Weights of a small transformer language model: 4 heads of 32.
Each number is 128 + 24 x the weight over its row's rms, rounded and kept within 0 to 255. Layers, rows and columns count from 0. The size above them is the row's rms in percent of the matrix's.

# layer 6 MLP up, 512x128, rms 0.243, rows 422-434, columns 0-127
size [ 94 112  96 108  93  99  95  98 103  99 104  97  94]
[[112 159 187 114  91 169 102 123 122 140 123 115 121 118 131  90 144 152 157 140 127 130 150 135 104 150 105 138 174 124 125 113 108 143 131 135 123 116 150 152 140 128 147 113 113 143 133 135 143 129 126 128 123 136 116 139 114  95 149 141 131 120 144 173 115 159 110 155 153 127 110 123  57  86 157 131 175 118 109 177 120 184 175 148  82 136 187 170 145 111 118 113 122 117 129 189 123 122 119 128 143  93 112 178 147 126 159 106 113 106 116 131 132 117 130 117 174 155 149 115  86 112 144 104 159 110 125 127]
 [169 100 162 115 126  91 153 124 122 136 139 122 128 103 145  80 123 182 110 104 111 137  95 110 126 148 176 101 117 100  75 164 143  96 147  85  89 149 135 136 104 111 107 143 134 133 122 146  79  99 144 124 129 145 112 140 104 151  92 155 141  97 114 137  66 127 106  90 122 124 122 117 154 107 122 140 117 123 155 154 107 165 137 125 149 136 152 138 165 145  94 136 104 121 113 116 146 130 137 114 161 120 113 100 116 114 133 143 135 119 103 117 119 162 109 126 147 167 107  99 139  90 129 120  59 140  84 161]
 [148 132  94 130 125 129 125 150 117 153 125  97 107 140 116 129  97  86 111 135 111 122 139 123  75 110  96  84 117 107 119 140 123 128 176 120 149 169 187 150 166 107 141 172  73  97 122  74 138 139 106 141 114 125 171  93 125 128 119 109 138 155 154 164 135 103 153 145 149  93 108 120 124 152 121  98 116 153 117 134 148 112 111 104 109 158  97 164 159 135  81 121 154 135 136  93 112 162 113 129 127 169 110 112 137 112 116 121 135 112 116 111 104 159 130 172 123 185 147 119 106 125 127 161 147 145 155 127]
 [123 147 123 152 150  86  83 141 129 137 148 147 108 119 103  95 150 157 138 117 140 109 126  85 125 117 114 147 109 145 113 128 140 127 133 105 133 118 100 110 188 153 127 106 153 121 171 126 144 113 170 105 134 132 161 136 124  92 125 126  93 166 132 116  95 150 128 117 120 133 111 131 131 161  83  80  99 110 111 128 140 117 102 124  91 130 102 130 151 157 122 128 163 136  99 135 162 128 160 138 141 115 152 138 107 109  59 100 132 118 161 128 141 164 125 162  96 171 163 109 150 101  66 104 117  94 174 127]
 [117 117 137 111 127  85 153  99 101 126 128 165 127 117 125 154 102 115 124 121 142  55 128 125 126 103 149 135 186 115 132 131 132 104 154 128 140 164 111 139 166  92 118 146 135 145 125 123 131  83 180 169 121  87 130 137 130 113 173 136  99 109 148 126 146 145  89 145 107 167 125 134 117 158 107 135 129 125 127 122 134 163 119  86 101  65 132 156 141 124 122 101 102 118 127 136  96 146 156 152 114  72 109 104 191 143 146 133 112 122 166 127 102 146 143 108 140 157 129  98 132 157 147 112  85 139 108 119]
 [146 155 191 168 113 141 156 172 136  91 129 133 103 140 144 122 108 141 101 131 121 128 135 122 118 117 127 171  89 141 131 111 123  98  94 140 114 153 135 136  85 126 126 107 116 142 122 186 125 109 140 101 109 109 115 162 133 109 116  88 125  93  96 124 150 171 101 122 155 100 142 128 133 142 103 133 140 102  69 108 110  93  85 131 117 136 152 128 163 137 119 152 167 166 130 126 167 147 115 113 144 122 149  80 161 109 134 132 130 134 153 148  66 162 144 145  85 152 108 101 121 112 154 108 135 160 127 114]
 [134 106  92 145 131 145 135 120 115 118 105 160 138 147 161 151 127 162  91 126 119 147 118 132 147 132 125  91 131 169 139 141  99  99 150 175 114 119 157 123 134  80 161 120 143  94  78  81 130 115 154 151 113 118 120 130  93 149  99 146 162  89 124 146 100 114  98 153  84 171  86  75 151 136 100 127 134  84 146 129 117 141 132 112 101 126 108  90 127 132 111 117  88 111 133 129 116 149 147  85 154 116 149 127 166 144 142 162 111 146 150 123 136 108  99  97 140 128 152 124 151 146 128 105 120  75 124 176]
 [140 169  95 134 135  93 120  83 142 120 166 131  88 156 131 211 159  92 122 138 166 143 103 113  98 118 139 172 131 119  92 134 101 107 119 117 122 133 154 103 134 146 119 123 160 114 119 133 140 150 139 142 141 130 129 136 136 132 129 165 154  90 129 123 106  90 163 105 125 145 146 151  83 122 107 116 160 149 172 134 140 120 118 133 111  89 142 118 125 116 119 106 105 104 161 130 137 137  96 135 137 147  82 162  97  90 153 122 120 115 121 152 118 117  75 136 106  71 137 125 139 154 128 123 115  97 144  69]
 [130  91  52 149 147 127 103 149 157 157 129  95 123 114 120  88 121  96 116  99 141 152 117 139 122 134 128 148  88 111 135 142 120 103 119 171 127 125 127 126  78 136 140 109  89 119 115  83 132 121 139 109 121 107 140  93  89 126 146 129 118  87 139 132 123  83 113 102 111 138 162 111  96 156 128 130 130 192 140 117 132 110 127 134 122 114 154 132  95 120 108 143 115 158 141  91 112 123 152 171 109 116 145 113 138 134 132  96 178 109 119 164 139 127 155 114 102 105 155 181  98 125 162 111 139 195 144 140]
 [123  82 160 108  82 119 147 127 145 130 145 144 148 158 147 126 167 125 122 102  98 153 137 148 146 113 130 131 118 171 118 144 134 117 121 141  91  95 146 125 122 120  89 127 137 120 140 100 182  98 117 150 103 109 125 111 124 123 115  91 132  78 170 177 151 115 112 154 158 148 109 143 136  62 164 125 122 133 143 129 140 145 120 126 155 104 119 120 151 116 112 133 113 128  83 117 115 134 151 144 145 114 104 132 165 117 102 184 106 140  87  63 148 138 107  86 100 151 169 118 143 144 134 132 140 168 127  93]
 [129 167 123 135 156 119 125 139 102 111 156 160 148 123 124  71 118 126 133 125  74 117 126 125 109 126 123 154 122 168 133 171  98 127 126 130 162 113  84 176 157 169 101 146 113 170  85 163  96 132 150 131 127 143 123 131 135 158 126 149 141 119 137 110 146 115  96 151 104 161 140 114 113 138 130 106 157 106 111 122 134 123 125 125 199 142 137 150 151 186 122 133 109 139 143  71 155 100 131 126 154 108 103 125 139 127  90 123 138 153 135 117  81 165 132 102 105 155 116 161 126 171 151 173 131 103 128 110]
 [143 115 162 162 143 122 103 152 126 118  97 128 106 128 164 101 107 120 112 117 148 134 143 161 112 166 171 108 124 182 143 132  58  86  93 131 164 113 147 125 147 178 117 135 126 119 149 125 134 125 111 147 122 147 155 145  92 137 159 116 206  97 171 131 128  93 139  77 204 152 106  88 118 132 118 139 116 144 145 152 136 127  80 141 128 116 147 158 119 112 144 121 110 126 140 146 139 136  85 127 103 143 115 143 123 134 135 150 122 100 129 103 127 127 141 114 115 150 127 103 133 101 136 167 146 134 138 149]
 [107  91 143 154 153  89 124 138 128 141 161 124 139 151 123 113 142 106 110 119 132 134 111 160  96  92 112 146 156  89  98 111 150 108 165 177 101 148 136  85 100 141 114 138 142 134 145 157 187 132 109 136 131  96 145 127 141 166 127 182 154 122 108 123 142 170 128  95 131 107 127 143 139  96 145 139 156 119 121 173 144 112  81  84 137 154 116 147 146 147 128 105 122 128 109 141 108 122 181 144 105 166 139 121 149 108 104 161 179 171 111 151 113 124 150 124 109 157 120 140 149 103 175  95 145 134 139 144]]
# layer 6 MLP down (transposed), 512x128, rms 0.261, rows 422-433, columns 0-127
size [ 83 104 100  98  91  96  96 100  99  97 104 102]
[[144 102  96 182 148 132 135 125 118 128  99 109  83 115 136 136 104 107 122 143  97 123 119 132 167  96  97 109 109 169 106 182 146  74 111 125 161 145 133 127 132 136  82 189  98 121 122 164 133 111 167 143 134 122 156 140 137 119 112 136 135 131 116 103 109 105 125  89  90 140 106 117 137 168  97 153 157 121 152 123 121 120 109 140 141 104  74 124 121 124 144 130 160 170 187 138 154  97 167 120 116 134 130  97 136 116 104 122 132 108 100 137 108 100 167 154 158 127 137 153 136 140  98 164 116  94 134 133]
 [129 110 154  88 118 126 105 134 101 121 123 139  96 127 156  76 164 141 111 123  94 117 123 139 150 117 133 147 115  63 133 156 128 193 124 100 144 111 125 170 117 147 105 119 139 136 144 126  99 183 146 141 139 164  95 112 145 143 107 138 125 134  95 128  83  91 141 144  93 165 137 120 104  80 175 127  88 155 122 152 113 139 120 155 124 112 127 145 157 138 123 137 131 117 173  90  98 138 162 110 124 142 119 157 140  89 137 140  95 129 143  84 148 133 107 123  95 118  91 147 132 127 116  91 144 104 148  96]
 [ 92 157 140 127 132 103 146 121 110  79 105 121 150 154 100 158  99 121 143 110 124 131 159 196 148 111 131 132 121 138 124 107 111 130 161 137 126 192 107 116 105 114 133 119 181 112 142 161 127 193 158 156 120 128 152 136 123 137 148 147 101 149 155 104 104 170 149 124 133 124 116 156 157 110 141 105 112 141 150 121 105 109  89 107  73 129 141 128 115 152 121 143 132 142 140 165 190 123 170  96 134 141 121 137 159 134 122 114 116 104 129 139 118 139 151 163 172  96 145 153 171 122 141 110 135 134 157  97]
 [125  95 152 165 149 142  95 107 161 123 112 100 136 145 134 129 143 153  89 145 105 148 141  97 131 114 118 111 131  97 110  91 121 162 109 114 148 135 155 138 143 123 115 131  89 107 143  82  90 114 130 133 109  92 170  91 118  72 127 120 131 138 128 171 134 111  94 116 129 159 130 138 154 112 112 135 123 160 123 142 133 113 103 102  84 141 159 147 113 127 120 103 135 145 102  54  86 120 132  92 117 105  96 144 168 174 153 119 148 152 132 148 122 124 124 116 169 110 157 165 112 102  79 153 142 155 116 102]
 [ 82 109 122 135 153  88 107 130 124 118 126 141 120 156 144 118 125 105 141 117 129 107 103 111 138  90 120 110 177 144 127 171  73 138  95 158 177 105 101 127 122 155 115 158  93 162 112 125 110  83 119 128 107 117 106 140 128 137 172 135 125  98 114  87  84 117 125 127 151 156 110 137 124  96 144  98 113 102 111  97 114 133  90 168 136 113 176 136 148  89 133 180 149 119 111 109 143 167 142 105  73 102 114 145  98 140 137 118 122 116 117 131 147 167 122 115 115 105 127  99 118  91  95  91 135 110 122 100]
 [112 119 139 186 148 124  80  92 119 150 184 117 130 135 125  78 104 157 138 198 126  97 160 118 120 127 102 125 124 144 130 114 133 114 119 102 143 105 152 150 114 143 124 146 155  97 137 111 149  74 119 130 119 169 115 111  72 137  99 114 146 100 117  95 138 115 161 139 129 111 149 117 114 112 115 160 125 149 113 127 116 152 120 154 132 168 104 103 153  98  95 115 101 149 168 133 166 136  91 134 107 154  90 126  86 137 118 124  98 133 122 163 126 178 103 162 126 142 108 123 160 149 125 154 148 111 123 141]
 [156 137 131 113  91 131  82 131 111  77 110 128 134 130 113 145 143 106 140 144 155 107 123 144 118 109  91 125 136 131 133 126 124 115 116  97 117  96 127 112 185 135 143 144 146 145 120 143 127 140  84 141 115 152 110 152 149  62 147 136  91 196 159 116 132 131 112 112 180 153 164 138 131  72 105 169 102 125 105 125 133 127 118 106 104 174 145 174 132 140 117 152  96 114 129 169 170 147 163 165 145 127 110 140 128 106 111 136  52 133 127 111 117 128 117 124 123 123 102 134 162 139 134 102 140 111 121 122]
 [161 134 134 120 130 142 112 102 104 105 148 134  95 112 117 125 144 151 107 133 102 124 137 142 153 107 126 106 138 118 104 109 119 119  98 165 157 139 155 131 181 148 144 126 143 145 140 133 124 108 112 107 123 122 114 151 119 138 132 114 122 100  95 110 131 142 107  81 161  92 163 150 133  70 137 116 131 176 153  80 117 174 133 171  60 105 118 146 133  88 147 135 107  96 106 179 150 114 103 160 133 136  80 157 111  96 124  94 138  97  58 139 117 138 140 118 140 145 118 133 135 139 101 152 152 132 137 168]
 [128 167 139  78 151 125 135 171 114 160  88 105 105 124 182 139 113 149 131 144 136 168 160 125 160 180 159 140 116 142 132 140 133 128 130 124 115 154 109 147  92  79  97 119  99 110 153  97 120 124 144 115 164 122 146  98 125 143 145 114  94  94 115 157 140 133 136 148 124 120 152 113 111 114 138 119 170 117 105 126  81 137 100 143 144 113 104 104  90 143 136 145 146 116 130 125  83 161 116 106 110 187 151 185 135 116 120 117 114 128 121 130 153  97  95 176 142 113 122 146 122 113  83 109 153 116  93 111]
 [ 94 108 116 107 123 127 145 146 119 117 141 149 146 124  79 170 131 133 111 144 164 112 104 129 129 107 130 126 127  83 108 111 123 136 135 135 152  98 104  99 151 129 138 158 124 116  88 141 122 167  96 126 114 129 129 134  67 122 129 151 142 158  98 175 109 112 128 169 131 150 112 101 112 159 156 113 131  89  97 101  75 103 114 175 127 133 111 110 109 175 128 119 132  99 150 179 102  95 159 120 124  94 153  96 120 137 176 159 158 157 162 159 137 148 121 140 160 101 115 150  85 147 131 148 113 134 126 100]
 [127 104  98 127 103 105 157 130 133 146 103 107 100 133 127  95 186 136 127 133 117 139 133 143 137 115 128  70 177  93  63 113 122  88 134 144 102 138  98 145  77 127 145 116 146 156 139 138 154 116 103 137 116 119 149 109 105 120 127 101 102 166 136 128 139 127 180 122 169  87 139 102 111 112 112 156 131 135 164 154 153 127 121 135 111 124 134 132 158  63 168 116 145 120 129 116 119 122  97 122 128 120  95 145 153 149 127 129 151 157 129 168 107 144 107 140 127 105 129 156 151  84 127  92 102 163  96 174]
 [109 135 119 107  88 151 153 140 121 130 150 128 177 100  99 150 107 139 153 103  69 117 159 103  77 120 145 148 125  87 124 124  71 154 102 136 140 128 162  85 114  95 151 110 135 137 157  88  95 124 159  91 136 127 112 125 140 104 139 148  80  98 114 132 108 114 165  99 111 125 110 140 114 130  85 144 155 140  96 130 129 122 143  92 146 145 150 153 135 143 108 140 140 181 142 125 137 114 137  72 177 159 143  98 107 153 146 100 107 119 102 165 101 140 116 153 115 125 125 133 123  94 122 156 141 137 125 132]]